{
  "n_layer": 17,
  "d_model": 64,
  "n_head": 2,
  "n_kv_head": 2,
  "head_dim": 32,
  "d_mlp": 256,
  "vocab_size": 2048,
  "activation": "gelu",
  "norm": "layernorm",
  "norm_place": "pre",
  "norm_eps": 1e-05,
  "positions": "rope",
  "rope_base": 10000.0,
  "rope_fraction": 0.25,
  "qk_norm": true,
  "attn_scale": 0.177,
  "bias": "all",
  "tie_embeddings": false,
  "parallel_block": true,
  "init": "uniform",
  "init_std_qkv": 0.062,
  "init_std_o": 0.0,
  "init_std_up": 0.062,
  "init_std_down": 0.0,
  "optimizer": "soap_variant",
  "lr": 0.00911,
  "beta1": 0.95,
  "beta2": 0.99,
  "weight_decay": 0.0,
  "lr_head": 0.0101,
  "warmup_steps": 117,
  "schedule": "wsd",
  "decay_fraction": 0.686,
  "decay_shape": "linear",
  "final_lr_fraction": 0.0,
  "batch_tokens": [16384, 32768, 49152],
  "seq_len": 512,
  "doc_mask": false,
  "z_loss": 1e-05,
  "train_tokens": 141400000,
  "steps": 4790,
  "dataset": "wikipedia_en"
}
Each number is 500 + 40 x the weight over its row's rms, rounded and kept within 0 to 999. Layers, rows and columns count from 0. Numbers have three digits each. The size before them is the row's rms in percent of the matrix's.

# layer 10 attention output (transposed), 64x64, rms 0.837, rows 60-63, columns 0-63
124:486526524513462543509448530448450468466404472500515461530493510581600469565514475457533484470505522561499501571504527514506494540494529489468415549498478441475452436501506415530531491448502472
122:510521570452546468470449525426489426525501549558461458491458486465495537511514524530439459486508499535473570433543506529511453431518492492490479519427511516429542540597544487502535550470527531
123:561524482454419459497486504405533496446445515480484577539530560466514524449520521474459476487439582527420540523508583518505509462430491493488534479511533566520439540484476492489541488483516491
128:518518494493483471619500538535443572543421456504513524499491483514492621455422536576509479499528544492496467496514448514450477503499438447494462481489539470497539463455553512482481558527514500
# layer 10 attention value, 64x64, rms 0.904, rows 61-63, columns 0-63
123:483431483454465478475535543468521496430486455515560509432548483517572513480489487494542500558463524535584556447479435559510513490553469533476571483515502524565485446476532444464500434465462460
125:521446522495502472620498465471473534460479529519601442529485479476489521511563530571460485489537511509522498458494470489489508419495417501464522500450446486508565504561561465489500543461504428
130:430525507542557403489510477481522427471529551474522460486520568555504424493541445499462528502512510477453488453475492538477524506458564499593500452565476575561519558488466474506537482495485489
# layer 10 MLP up, 256x64, rms 0.614, rows 0-103, columns 0-63
092:547479580484510493501502507489466506549585442496541492521587506528555457487529461575487527532487487492469534391513536610503467516429527548534514560522503554529497510470535511485522514456471522
102:481571527539505514538448494484392496472486511529472419472455513418546511494463488430540498518516441436532467516489503534471461516475519499447527560471566533520501543547462536563437532478555477
093:539434500561473501479459440485516504434498461493502494486555490508489513505546531468534546441546502516459591583573528486552553526496490501512482487493500415554409515566482497530494456453511435
101:509549538549554576572525499514496497442455550464522429522540555547557548478478503522517561468521553486502486561549532516506583469473530523522537457519506464540489524476594458464533449524465474
101:503486478430528484435454462516475493508482476599566555514448430530468457397504494476535548522514495447514485560489505524556476547495529535496501525461507566386464446478499492465525497485487493
098:544512564484530529493552473482555469604499501576441464471469515434493546561474497481481467546527467510398486444471523541485597467516531485518449529475467492450475536542512516469476464547505512
096:535517534467442525424447532526417491509558489449516492529529468526505471491448523441529542520496429490488490565533472500441508488541461527415457530422546513548531532493415517518465520438477467
098:511405526446513525488531500511530425481474515441513515544572502510533521515563509528505602584536448484567455551526488499465458506477494554456580536516510504491502502473533532489561452435478502
103:589503434517512521553525487484434549522527440549564400478443465545505420482474537556492495519420471504497518493547458495533496455547519457493501554560532463555465515542478485466513470495512519
095:529505503487485507467535425533436532416439506456488488540476524555552488460492406576442434460497427546460551489465462478505462449503484500495545511514531512494503578551461451545517533479477493
109:484614466469424458463462514455538554480474456482539535491463508442504501475513492570468465486518505434426490466567491502498528545485473497524461566505516522539535504547474543563472544503526403
104:512437471461440515481564428504465499552545501468459582520516505476496425492533443521422513509541495479554413493506527560465475514498463505477485550532497488596485440537466546508520456488443524
093:523471459452562558478545474466538516429494470547499521453472461535527515455482473518478461469482450425495528462460543482479459470502563445434516546445497507572555525481444517437564424534498506
097:501565519479526475466574475531499471633553438483540571516458507542508452503445461497535454520516462498436488454510469488557503544494481474529499547499516543462511543565508506510492574573481462
105:490512493438449499549486502478541476476522514442543448483481544482547459479574506559435390456514457559495459437510533464446541487486502530543501530440506482484449584528512529503545466535547456
098:481484537492443535499485457472522446528443513494576523431552457446493512449476515538444437461494493528430534438509551444439575554427485498507558478448529492469488554515503536454508510494538455
108:462494509504474520454427484497477532514505495489510491440470443523494497503485434493490548561485479500534514573441502476512412522577481515524479534421573502415481458511395484444570478520511472
099:515518461503540530511518507476431476507473533549466474538541481471473514515567472562477429484524446516413494431493535526474540517516519542436607522536548459497475451516525456490519547399541487
097:507533550537465536478518458395519499510479455524503508471479562455522399476493455477538512400503438473532422507572521478574507510506466520504433470491551523492535533525496482544557520461505470
096:465429497582442513482527510487452529518473437533441535506501445458564535507563409531498441526477497515459460442450482548487564444506575524487489523461465499484499533512495476455518413486473482
100:472502514554516498499539430527510532463588482453468442470458480507519494473430568449521477497467415468492477594480494536448488564551490490520493474478495553446516500507559486557490434562552475
105:459504525520487501533499478574493482456474482516494557460524531536522438471468526488500486532596464459409433460454512515496460499513530442570445506550417617504483497445498498520548485483504505
096:506411504482469489550476378476585485458510511550468472462480473445517499576540528535460474505529507489483422525546399508562519481490518538494425519493483474529491480479499427495520473469507504
097:494497552543437574462538515446450488480467484473399446485508460472482499453517520496557482523520450576518547516549468584484581574516501560528561483477576545505483515502506536513489492484514519
089:541529484447549395472450464493543528547475588512543492519571579474566484474501495483520539562511513485408465524540497549474509498478493576462506504458552442464542471496520530485503502447490514
091:440458440477501509527476528366555545539578469485452456509449456465495443582518510447416506527502510513521520490536473521542525498485476498473497495488488528470564476540485533412529503459503489
095:447522570484476586488517512553511447490483515483502488561564495459508519474479422457414504458514501497424419457496481529488533494504497585464446487462508569472511478540494502509493420424499490
095:555480493491500450496423589443543455524528474510467550490529514501501469469496607496529569573436547529492509541500460520492537487523501472505525488450528583514471528452515494466574456534467435
106:480493522460548549540573544524440508423528475595566489522469488542463502511527461451456457464513506557403539514493552522496524564482482487510527472498553454498587528527488508529458444506495463
099:460529464486433549488447518452399569470473442510463520514494464510480416499540443516555455520479460502508482521492482606445458551512564500553550472470462492528473475506447502521488501498456452
096:475540511493514496584464523421536436446512513502530513467513528401485453559488432529516412513535515478509460553548404536496475454530496539544565514547524540448522509525503503459517458527505504
109:469482481504579537536517546483454480550476479535475497464548486557538522493535484603533469477530506490521451532538485521510545514504578491462563456475518603537503481462411461470479525438559464
103:539475508512555477454587467464474461522418530485452515435502488514522495501530473467543503441518460504473470462535545550510485498491473473508492521491575467504409588512475508432489449531554400
102:472539510408502605490474444482516461468524478552509433479488493468558505494575523509523595497498490509468493499554478447455490505454529506558511513499519478444502513481514569453566550594508526
090:502508562453447534538565473580506470472512447464526530482520436502528495482417491474484476480508458481481479448504558530499519598546498483509453530487497515415578464511554503447437488559455538
102:513538474500495422507469449495487446525486504511549510470475450477538494497531510451520557561480414471392466505527507451475450516505510589435523502551490501482524472465425586488479448515440480
092:426522498538560476477473463552488474523552518531547561526511527438517504461534404483506534473444446484534451550491522521436526468523530494586543528478498466509447542414489479484512485576481448
109:529503482436479547553496528460417486432519446598516496459455514401492458463507539532495455500473491564522497492460543532566472555494521484425482532494538518510502561519528473536539450555527478
109:413522540510529556502574488533506463459524460506521478478490515581481467467462562510530472516448459471332503472507489506460519529507539513530472478467490513568519519484460462523566467484490469
102:498436497534627564540508500495429464437510523455521491501490531469534471448530489536575422505474431480449494457564486500469495515461503491525491498462504514455490569485506514543427473502563457
097:525425445491464500468496551489529450499508454575559500451456531493548506412427490570508511489537482518523468521572535449470479486536491541425440499468569489548541508463492528448560503497474533
094:578448450505500568508506440483499437459453428498514506507518445497482572531486528529450544436494522489523524453526505558584522536523520455524462568429442537503458492544557507512475488511563472
097:496552518540460432464541508491502506424438553499505512495536493519557528440435487431441411489512458484528499515496450549485550509522487509488506483532542558505539542480484510569513465423583435
104:573440433553516508509503509448492512442509549443511528486508489462472492534483469500479401502487463417449508513433604530491555531535503494470454504495469604491509520511475506552533508548541477
097:542421519484525457509450503435473501411401498514499437521581444518450466472469536469496482563412516538504529463489494499514436492496525509414476492503517497504472483521467513559493563496468445
104:530546497519503472451459468472452465483436481536505442541512520467552400514537478511466421491453510431514441466464477563493467440452474468532503448529558471459514517565578495438485479525479516
101:415450581472457541568475501459478457425448599515525466476519482499520506520482463585537492495521526486463480465420467561523524532479510494551459512526473536497486518597480516466533495488462481
095:515471513474502450570482478466465465499490474488467530467468508441446523460444541439523393541541539491512467493527524485524475490498534533525507559466486424549441519518606519565530547420500505
099:439479520550531409518429464472594480472456520500493494485551522506443524441549494502501567527550440472460475482475432555451505456508461511516498449434514496473525517512506542543485542487436572
096:480543491571450487523529495507517559524517504459493518580527553567474463435512559544502504557562520559525539484525484502465473473467451552414507564474481434514475515476492551392487479499522527
103:501518479508505536466539525512496495457571512521425552527435498445471625430535430517441480553476512561483455478499508525473499510468536568457456528531554509532510437518514508452537499555514462
103:549488509459515448476497524474523478469511507441544406485453491581534463500512510426490499536549429505468516568512465493460544562470570506457549537475532480573548549508487489565475465438540519
093:448529443538498517530515470561555427485515504522503521465366502466479493478481573481551497506549426456483511538524537460506500551465574459472503565512509508524551516524572564468515503468461500
092:527504517464539477418469535530524488564469456496483560509492510467508491516547459505597437509479462494481475538488542501580514498543513435480374429455531507422494539529468491459485514479493456
095:478579516540518491463523513443445530518407492481537486442434420477517439558465456529505468550533461473442470508515521517468481503498500460485505557525604472494506530450460563525559476491536469
109:512531475481469551549487561491447473467475496559507504494526451496481552399510472462500524502469500497500475466516467530556507533579477504486421518535452476536505480514486549422449413389473460
093:418522495497494411491462482490547537450451450516517524462476557418536550492454458529519446423541463515558535573531516534505499542439436531527540441564495556516487464496522506475491485507490525
090:457441507466502501452504486528538567567540441484468532478544515477539456499526488451490471510523416537528534489498535441478513543543441608472478526510510495471536426520473522491483564461539402
091:488525501508555489478523510589567513511466432559579507538519451506475500459542505503472529428513477520447508545503488488586555489499545436458502504507583449464499486494473506552502391452520498
104:446549504488484579526592488539493522496522518533529499408520526546486501477478490519564460494512471413542484516521454446497549498460536472496495516526507396469484530481538547532501500482577403
104:510447496481409458518462433479471526509535538546520484491551480489515546466527467602517445480533530518516492561539483556491482471480485520442571464498494433476568533506452455453472517460404489
105:523489567531455569533470485471440517517434511520419471483496521502495478568442479460485455504593484533415555474510505488550528521541516463499491553512482437441486572528524560571505476466507517
098:461479556443439501506468483516488485428551558517503515557479522507422529470499452518454533463535523448410459480457512490438525549504521524490460536545486468484537439590514532597469517499473502
106:536413514482569550491559493487573445497512463479553518458464523496515443539452497576504466507525493540402527481477533577527563479516579461532453476541522509552452476481477484497539483529533514
102:489504476517440433520508490495539539553495502513440574472537529543398432550549463501487469472493448515458526551525529544510514485559477477510543534504469589562482539489479460491500548471478402
096:494526442414545447472428457496518545508468452436471533516460548564532457490505489506555535494510506542515458525527526472434491485504556492496488585472479481449436453531491470476520558606532498
091:552511589489503551509494474582457536604549512508484484487441555455460516521464463536481470487575492517429466508515483489451449471480525485425459498550481431485535498491455518517479414503466508
095:459491526553587502519542480559489471541519471496503505494498393469548420502528450449495476443517539491547451466479458546581525533507510458517512566465546528512428449486506505481495475535581479
102:450529522518504508404554472509532528461501480477532575556502512492451523497491468459499467466457507388507473528532530489495478507557506454454404534533496493574477454512514523486495521422554418
097:475554531574508534503509501496490473509564452571492558553513510459528464474549476499438503489551538522439433513579548465555546551533514557488530517522461536475515483494534447488603500546519554
109:490500514454549508503494408599448516498517489529451544528429513455583494503535498457490515480545534432488494558434467535497492496431526489450524498478505501531512507477476497525450492613558445
092:487506564539532549517512537566449563527547439542424496531463517560534505500432483490437508528423471443465502428499483464520469462517428508467576489525501481488523428523471539491532533479455463
090:438520398566515537481477473489542463562567476436493491449449470455486469517488571484542468530553438448484558458468486570435503445499457460473458473526548496517511536517482474455482458515502501
109:499498536463529455511538488520590442418463572533523525518473462519513502472495526520538440550484460470472398548495575477472571528457522473478538512566521490521473507482437482498516451453491574
097:560533536521417518553471493497428486483404523476509506518488479515529546493494494596531560442476482484484433566518484550414489506495435471522529559498455509516494528563535565508446488500501465
107:597535421482475441505593485514516422488521504567517511489449434451474518470518486562497483536596477492423479512447549481563522484502501478466545541509496491503456494507501514447546499535473461
107:446524497438499525553535450536477414460460509492621474494498485430528552417530524541469472505504482466439428468479443485521512544526541471541479499474471585497458523479495499479548486466528506
094:499508567466508469505412566451560549471480424529479442473477523416474507508528516506507578471542467584505469466507487484472462505536429523452472525543483495409473523552495484449534537492523493
102:514514560521503567580510442483486497510543456428479505489501473474458485489475514592540511516528485516447514469561464505382531536499483470486517490469414425489493452556489495460444471515461441
094:516389476482464508473489463526503453515462506480500500440497519488554538504497487536564462518490414483465475411530556444537526517565458467501510582485495516493448562436542413524526521514527496
108:441525497419439533492493535499508473511421477500400525447493521546570503512479582472542498498507429525502536479526514534503543526494498430469497520518584561531526470439430497475518444505538467
093:470514480519457536531468481527464412559445518586523467492484538486511476545637464533488443511458462481491500450432480565425454553509474495478496484494507450523507506506558518513549516453472492
093:496473530524490575515461431490476530486593534468520560506401499502519467552490519403495449483457484513500538501499495560459534537515475577511545536524556511477497511529572471565482436515478453
100:487502533571493443482550457482524444545481469468499450521455559451479495463530448481446452433534518538513486505478504510409523540508503485520551474515545431455472580520440494477531539551544415
100:510460464491519493480509545588536515517553420542486538441547472474470468522505434516431476492581475480428468537460460516471457522503508600546509515542510497522523544475443432512564519500530459
105:581565552486462564505502444556559463425528548454479528481469517503483561525553511525556543561560470432453501490520448517531507532552491450537568519532554498501459525507445480466490497539491487
104:474487606531444593515560468518472526516382475475541509523526477500505469482484551498496491514509463518508564485521465526489523492561481431556484473431455542482480499508490586486511413500510480
104:502595491578496422509441508497510541513465457491416472448468511620510519541515470444561532486550525535533500472541507514540491546543486522425531521506474433450509495478510491489506538449492526
096:544467583502530517567428532458455502548553445470479498501560491541430437501469574538491535522519495461470501491469494497518424490496546463474489529501508479566472517466417491426576488546503525
102:490477503498563560573549512439497517441499446515520427486512461470528522499525464547427462511561449423456547502462510522488495471529512511464460546548487476494520530457466533583477391514521528
102:436476420496553506455515526492560466467504445481509490525463506472546527495489471561471525458509414521504499599495476512535499511522572444458628514539562496477527486575480517508530478493488522
128:443426511475480495517497516530442528470546538533481504456499480533508477449535439508522543448551526470467532521496428519528517522609608430526502518509612506503485573491528512512514500473491522
092:527463501527547433537465497511509540565540471454477590521468531558517545506493488442576480529474475491505448553463541524516477509463445444423579505490548488493523457559484479416483485507542550
100:508493449529565497500547499464542524422397448566501479502478533554618455482479441504506460487530443466456457514495514444518514471506500478483513531520486460549534491581512534455457514435513493
107:535503472487571496577511447488444496413526515555514520493490470503451476415525581503574491482534469419475468508488513526446540441496486468463534483486418536518523480473452470449517532500484575
107:520476499488570503530516506600466493479462534475506400471482555495545482501571493495539448573459476460431480544534453556491455503528490460483534469427563475548541533525514525492466546436497532
092:488516433497522505512469516553524568519536466577461507498575521494456477529490513441528492542570541446459443441594467526450517442500572547495512555479459471520538555479522523555457464475501510
089:538478441510552499470494515560502546550511528455397546492485464552604530441569436447504483484550477463510518550480524529541522491491461486519543492485518477520537556501504491550497425547496426
101:527486474500523503553441545489476513557542443505491477516542525527547454487575490517558506435566478504440426514422473500568542606492473462491464449495565546457531484489497474517510521528481441
095:516444432543507510539490464549508464439474530533584426451525432539472521517561471512531558467569517484524479516541564488513483462501452524573525553516518455431518545476486464482534442486472550
093:446516512476559512531516425491527531508634532525469533468474507438503462477506583521534524541513496485443472485479497583550490476498428478526430478517479528514549550502510538475550472453455556
101:513490507494508428514483461480449554514454451494502545497462470610478538425497518443527498450457539518503473517550486515496474481477464559504416485448486492436522505513455428442588530455553490
104:570521556474503451535537447499478540484569492461505525436481567436445451459462430539538466473576596486436524495453524581519529495501440488563485466472509482515528513502479511474501494527530508
093:546448465518475522509488458526487532442550491512522568462539542460433496439486516555543529538502530468443582546505528422591500478493436484515535499537471535493537452479429507482540459480536434
# layer 10 MLP down (transposed), 256x64, rms 0.677, rows 0-102, columns 0-63
087:464442490530470501490560462441485502457490517491479530465475477503529490538564475443449555501542436475442482492481484470562443468550468525522439499550414470506482421518473473513445396453473473
120:506581472512486482504472526480466463542565442522464418531482446485469521493469528506488502528464548445523460499546394493448530478478522466469555488443507543488416490546439527471452512499507593
106:517534437502498514564567579488515525541608495465499520546455507536542534446502502559480491517439571471485445504419463456424475484541560498473545492434492556475490469482521487516502471459489518
096:491477522464524507502539508494503477580581529505483529504540500545521540526522446476530456507451510430470556519465441399554532537465552498493461581501553479496518436440461405471501524484480470
110:525506496465497427449468493539543535558465534581456477531497498493488469426541500509467491512549550514412496520475516534513557502470517496556477455485565553466406408434536542502470482486519529
101:493513495425514481566533518464469498518528425459414532522472504502522418488491509500586481469454566502534557508538514547461462514489489563497473429492472462471410539515476413471502468484460533
088:478479488464521460505507462519595536536469481492527524457508513549531524470500483478448455439502535502509526486459564465497486517415499467579584397557482582475465542545539476469546543512525512
090:531549481492516460550415485526452515536507555497485489525481477534468408548457545500476434457476477514435524472448542521521552483462484484542452449554562510519475547553528434472450515566560512
103:431509474523519522440502463502465428470414491532442571441484525506501482556456490465533567494557549463521526457510494569440474522524558469527442511447522509478497518435457542531505518558455543
092:471503517505535535497507541519460512558484534525430517500434552361509492501542470459560454470549527525565538443488496521513569473554504544489521569478489483494506505464479474501474540488466603
115:569505489511490531510491499481518456509540498497468570530530502521492543493540519375500448501552478562497380465559532507526437547540540502494450527470530485522504440507450443533509510469577535
106:487503515515420468522508489556535559621507529507518432446472499486476478574538473537523555527518495541515505506520435493560510477476495484536506478539531464447441528545548447504424536463455431
114:541498541523533489401537524448486511519588467524470571445490498538515484513465585515486507483430500457526448428534541572485485507492527460535466498473554469502517549525548497440481484451554562
090:511464574503437511527540458488499499468443511575496534478490494446490511521475489576439464523457550518540458564569490422444472453482471509439535477455517491504439477472552549509445487484588512
114:563465460549519504568472508556483515430538497491449517490500496500470474506533586398541543503551463571506540528519491476490435456516482490498519492488503528456470431520497422519447558528549425
099:543594430547508529513510478465491510486516527519468432562474509451490505557559499524481510501514499418522540474471523534535519474493478461522471547501539512437475360533437538563490477463491474
100:506523457412444470533461528451477499475521435452494484501464538485471477458467506450488465472463485519453470526481433442463502470437429527478528501525417480466514549461603541449511528439509455
104:533444476485487493549499518600475487557622466464486491518480471552543486516512445459526498550514497493475474541531490462469508504498527601542500521547442478404525474472539473512528531492513417
097:513453477587433505488506560461440443486557567463554472545466533456475505496519471495496566504588560455405462578514504465512481487475488479456503541518513442461456522446527514503520499509488482
088:426465453497510504489415483527551474495441411499505495528556527531454530509485464513534503490389530482463521497518412560521549448514454546461461462521530475482461504544563488530542488542551492
106:509525482462491434554504583491491547517502470435495472477480568514562505508515434494542491482488528533454447551495494477520553514375489523503443514514521525442467512538595515547448533444536480
107:479575566553583537558493490489493482452545506470455464419532548501519516489426574560459530505555453524565471518485446506497571465525505486519511453455512462506475441479512564534492479530464511
097:467561474481501491554491524417450502453447506472471483500541466524528598415451487534537542483500512481482581460547513438507517448477461399575509497505484546503550479507516453477449514508486470
100:513467482469435472480455567439464485489501506539413470490532446469534515468470515514557566505559486533568556553499488544526502522512522588514459445520551507530451550469551447445489478541558475
089:495443504548534514552512569490526543454493465461502471482423476538463533480521487523523512488534565591592494467501535527588510528544503461520493470477502564445440472483540490478540509585555531
087:507485521485496501513488388564439446448443455527536509474523575521511556390502494535542480488471528521516456463527515532468491498493492507522435491590507460450447477507525446574469545483501487
099:491468522507509563459582487493571498538574485519479468429487529454469496494427475524479439443483459528526442519498572418506468494470502503526486534430502485517571517548461474495456515412479452
080:464496506514528513524559437597494526544526524508469469514490462508498506489476403470495416506565470515503531527495572475486462554497527531475417556577517451445504481533571482514468553528550532
113:568534515452576535533522435569471464475500508558551518498474516543488463490582446475457420491444518561537510500483494504482528420555495464519510478508436490459482493482489491544396554510497512
100:435485484451477551447468458412463478613479482467489459467523554501454460525533443503543467534436469524521564534474493482526541575540479549460552500520451465474565530513493553502501521506482487
089:601461518532503546417549531467531511533430498468478471522438478514570567486498487545462508495484505504507491410419508537482480542531473556436527487462508443501530437494459450524536511537468529
105:485495465440583517517501508473539481442505513435547539536539566478491496474546465479513466517512489565492529538481436486576486500412562556503433535567437539515504532507579486471444513490534531
129:444434515540540446506524522451476511464442483412483482520531501472480497521552481573507419452560486494524417512548481511539510489460501431517509555441429509552499466428489531482454520551508469
095:521524466535448486534485564522456560531424531504485594537529494558446468538478500488498480511556567540533491468421508517571456498558530485434433468509494523545533458508480493546485439444520475
099:517484451498555490519509484438480537533530568562440505546542529441455504517501527555459530509523523468485516532486508451480448547476521449492447532512517495524437520439549485480372462437517575
088:531425502414481499452517454443520525415469423507461502546518528513475515500530475572473525455469541525625515481466513463537487484475569445539460474470511506460540526549468515508438490489501495
092:474539527538527479531443450518498477521518496551511480554505420573498567489531440433531439491536483489477498544518490477483515433543515490461578440570439493425495435509522499497411531499523514
120:541500510548502474548515517455456485452514521521509510450531506529380462463501515445473481485514516590512424519472483500515507543523499528591548495459473509404446475488543495533475513556410474
131:578454517448486520492520582529460574547457538481533463507462484535489484531480503476499433391524464530451537512427505542495490549464434520512473555483475475525517558475482466449562451549489511
125:410519447563503429546462520399462482503472516495525529510542504520524519465523462492533492472538522454511590493476502514446501492575452550436473502502474485471594567472437488518534512480470527
093:520574572498557495562507479473484483434535529462482450590518490474445491517532471414448555529490515462443517545454507466562551537465501461516524500503483568449449474491499526534421526480517474
102:549497513506527392442523493502440519563478523486531457481472515497527394449523467508451499469539509448509493549551492528481504465502427502512580557483475492448535545463536531541540545480459423
115:460473498557528508437540479478527500452528472592503466486479476571471496502454544467449518488504470482475542511536456440458453494519577437547442449536512504448445483511561480447509550502581553
113:554459617509462502455524508391505482501512564458461521553505511487528531461515505498489484458544496484532557481539500468493447405468471458469490537430427531503486524565563475506531518503471478
071:432484485496518501545471464561513529567472568450545496448424585457497552554486475499485477474534433452521516498480521415524567485525451532517473501513489503489503529437485476402471472532500450
087:466451520452486550522532475486506498459504597478499555496558520471561530551574531534491497526453494523543538513474564411515430519477512459551473436454492521470534478515574470513557475515450561
115:521508429449492554542476477542628544502475516486535524519533467547558482480484471487485493470450569523533523460558462491461497571480509451459408403535494544519534507534492493538520482496492465
081:475509446534454545458584561518495465531547544519454406486489476538502500488503461451499526488503505471450484493473485476413504506513470508431524383523565509509523419566449495487487451473493506
091:552514485503483547514519511538458538547531523506463518529503502494565486470526471490446538543552473454485543537483558520428522565441571402517477578543432471520510549519456423456465536505534493
085:501470538391537514504434488472459478512458447529497498420492450458502546526522409422479490471430502490487468490476494415521508520553478475557498452516560546489553490517497419532481468489473512
096:475476532529525515465495494505532536481513473439513503487545465509541402518467512550437545531539526410481531504580575434471472518519507457498500433457483489469534542467518498552465418443528570
095:485503418540433480499504499471504521538485506538440521489542494495508542494541419550500507584481506432462521540487501472520564509521470534498540479540561493424507427594482488440463508474408515
108:534433470546567537532515529498497501460452567523453489469543470530467509454553455515455507528483576491512509573488503450492513487484547538481533567454476492437494530445567430496504458450597478
078:484482558468461486545563495459478523455537526506531480482459509550531519532503569529474498455531533522525473560490434518486414550516453509578603498540534536578528519540523528461532478506538576
116:446517498566520521508500444533494392516512460478550475574505474439503550518529459409489461594430486483463438505549584505468461521452527490494488516518505482506478501457513477485422521505474527
105:474491498522553443570507518563421472497492484475543466515487551457426475500505527497482450517569520519474581529440506473516485479517447444482525450512521490380502471492434524537565528562518503
084:528458490473516546489465447520478511517458467468432520574526431501503418443523547475506480504473511509403540486558514506413497527599475479429503486501424485441530533518476448527481475487512507
088:538498470556504491449489555514451468471486483506517495486508460475466514473495505602493528554513617478469474439480508490505518421415549387548501510450479516525523557526438513514486458522487513
100:501487528447500491527431409458514511465472503513560503543499436453505517526467557478503542557539479512491478503592437452601533495464503441539484450446558523447485447491515497545465538509480542
122:520537465496470496475571467463506535525549560540527482440474478511507480451501507549497462502546463517508592528430526500577418452560532509428469444505513506558512502520478461566450483480510418
095:485526469557545539484515577478496493492414482462460479508483478530438574544563507443544506555514484489490440488461495474481553553551465544554571411497478501521525514455459527517545462541565494
105:522407373491487503428526547489492506539537466483503571511519516493507545529518480578493489460510485486473532545527447453505536453551505548489440505496517447453544529598479491510470487535440519
096:513448440506488495468481501507530481500530504512438533536482491467461533510481494503430478428470513557577478536473529493561441501449514470467528523579464527527490364512497438452457467516552436
112:564497510452557473526551525481546530434511418521556552552458454443552472510409531461464524559485551541526510475444483524514458513438465509472442500479487502480557481537450478487567471521466510
118:537480481535459486574548439488490511481483591487505565511569468533485485528398530553443527530492441468508540567503542488449510549476463487518463479493550508560475508533514559455538435453526528
090:467471550552445540481536523572526557565553531549536479512536433502457546512486549494411499513523500452468508509502474521570447535512458536459505495535536533525560513474496584472513462426482559
085:486513473542473516527463525441443471464480542502471507475582587458507515518482530498516539481466502451471494603488590429490555542453492500547448530528508486455517554515516460499427510542562546
103:526603486478497456489448469549482514510519504441451414496468554484535493508459525478479503501564482460533615436496514508501528541504534430503447524487538538491532460534526569442475492528448451
100:499539472493500523517552476451493492441516516563502446473483508534539540518492469455489529532528502522540529459484569550511487522492525558553501498491421539502555472572459508533514635502391469
087:453474506465481465509454481462476533492455530494454535424499513577489584547473524504549557497503498472550529526475541508505416468476481431536459549466584541486553507566564568492449512488471505
117:523462565427467492510496456465540559461504527492422523561529444497566450555483442538481524506548505462542463477438528490514519468407468456526512541458534544571538476517438487531521523519454485
083:458497454516515485493460494477500468545504528423514504508443459539525532543537441496501447468489519539460492540518561518471421597458527587480439517504509463565512485500414474472500442497576544
082:538526585460558471505515564522511572447447530528489537557545455583527539453532468528472475503508585549509491543447543548568528537491543553496505550487462502469455508473502496549527526506442481
124:601505461514408507442525525481507483471504537470451507548450472434459548545468519542452560485494534532528527468545574519511469510501489532487547501490504438555479425471460582526497450528449499
112:437501478518459511421483541528451408491565535497526451524523463484498529460438509569552549505522503515476468497450489562411501527492589576507507536479523512480490504582529485461488486448471530
106:482443482519535581512464563438489518503415519455523516521503467511473495531488532436446486458485513517557428464497457454492499542498521512450442417488551516510581542582500497506559475485528561
123:477463493490523429463514518516455519495527515481469533485463524476523503484523536562444500489495538551534391464508567559535540542535513450529409491593528474501399535453520458483465535487478533
088:578534452533512533542526434522483514542492556480489607502532495602508470484503462501478504514496566450509580499493494467475540522497582520531549505422545503523544474521502542547479456569479490
093:526507489547589476524483510486534505528504555474537455395426484475428545530490478451454540549518513537517422518513503486503434446490476500519592458527469536564527469503540449448468497464498477
098:475531531448518467543495477492503518475533531551568544468559450367449464484551559523449475472479507493500553521500452478449576495481407508508508488544492488538497463515498499531513572477433473
105:553586493489493557520503512450425474524533536482483510484452533546490511471529442513565437526469542525482492505529509512508456379484495443462526479433527552460516445480415518511511459493432474
098:538523451527400436515491504482489515470634503539456419532530524471511469524578486495476538462522532493496534498560474475488465494536526504533472444463502524455449481469495478394505508498515550
095:447489521503549472549519531495422479476469499530507508522529464483539460568557434433450477560546502568529458451509438565541458521528491464485514524531528521511459565572534470540501548443510435
092:547480477499486459559542531539456507482481571503454586458511534556495460524437561472423511529528554508438489468500405484487549468514522472486474435553474548550459507550526523494475509440464464
096:512494472567498461443472471429504485468457524474503550515485494509519461500475495443582528485436417501584545503558498484473575475508452409489506466476493503421484491524570535515474518553445475
104:479493465560493505456618439503544475487496497499496562469482549481474445518518486484543476492523413500507582542522463494485474493545516519529481469581500436460521527549524601520522425464472487
105:518539441609502523473431526481447448478454468501517520491539531499461513492462549471506565470590476476543500436575444587471503532520501483485428524492451549535513513467499498522476438482475469
091:539443494421503553524515508467519454481520491507558531550509531410470477483484526514463496481419516535515470553494522496491528516442482510609485535480514525599503522583463526518496429562462470
085:515509504515468463479521518571546574470512570458466442495498530455545519528524469514540517429507478481466509526510547504452511452461452506539538505545463532410489533497538467581400500413535503
109:570443469466476413510560585531567532431492580521501535527516525464559522517506481508482523441530504559495454425513557512508550485504513485505479491451480523447436534503519532573512467464463482
117:468481459524502517468570500509486565501559543559453563485471474489504459495470497526523462503513527465537457438507529538453409501525532544518445448497523403585518473508473536418510562495444508
094:481533449499529548468429490462503441528469425526515444486432481545504510489507443416532473514449514498501470488548477535568509518381456546476553513458470485514481524476447566511505532556476457
080:501567499491426547503545482522462477522464506559521520509520542502479425491514569493484442460506470483501528421548442493500530562590561493546453427438481501485424530480516477543558497470492462
121:414530490547533612433521471466540491458519534494521499540601474532475496521558495477495572510448532541478467528529515488541449507489526543444502446463518507519556539419506447476537500506534525
108:502464442521513498567536555448479519533566488528475600538508489524536501454498511434532558441539487466472460562517415443475490522475475540498487441452529503467483515551474522419519575527518511
122:491539452544566446458494560479479488506500597488501510462547493546505485439533531489546478538488506546495465521533523510507381500590537431514474473443538485524539518500571535483428496543494525
089:403514490527448450505533495516484495528558580492500562515483546453576505504468572607451454521515477538522537513486531438497469565499485502522438540482489539501514440499483500455544433505548504
095:525477506494581444598452481516477471469509496405469464512472569442537527513444526423466490449534475450498556489565481526482493494534462578500460438525500541505489481490490514482555484542564512
092:524445463548521559489528441597506512487542595506519501481465586465503535523495452501546456535490515543489501452542551509464479490557555449456520555535483450546485463518516475541466528407505492
081:522508532531505580517507533486508548535549481509416544539468546506530476444474553487556534522484497481475590444521478481552421579500598439558490490446495488516470456466481500528461544496469503
092:562577445513536497457463518512430507430467543540466611469482470541485508527485495451461555535579495455459528471559507519513545458550516490490539457498478434521476455448479491496529499569513478
093:479496540471501520461473524517557489507532508464499451566494540446511428552479510520454537521543449515524503486463538461571491510483511411476583564492527511520547497532490605458416463501432490
096:473506465479510482497434488518560536531492435514458443474524510495474511542462474465532446470479524476459520480488470448516577529595437553536558448481492486440511600548509549500531514539569451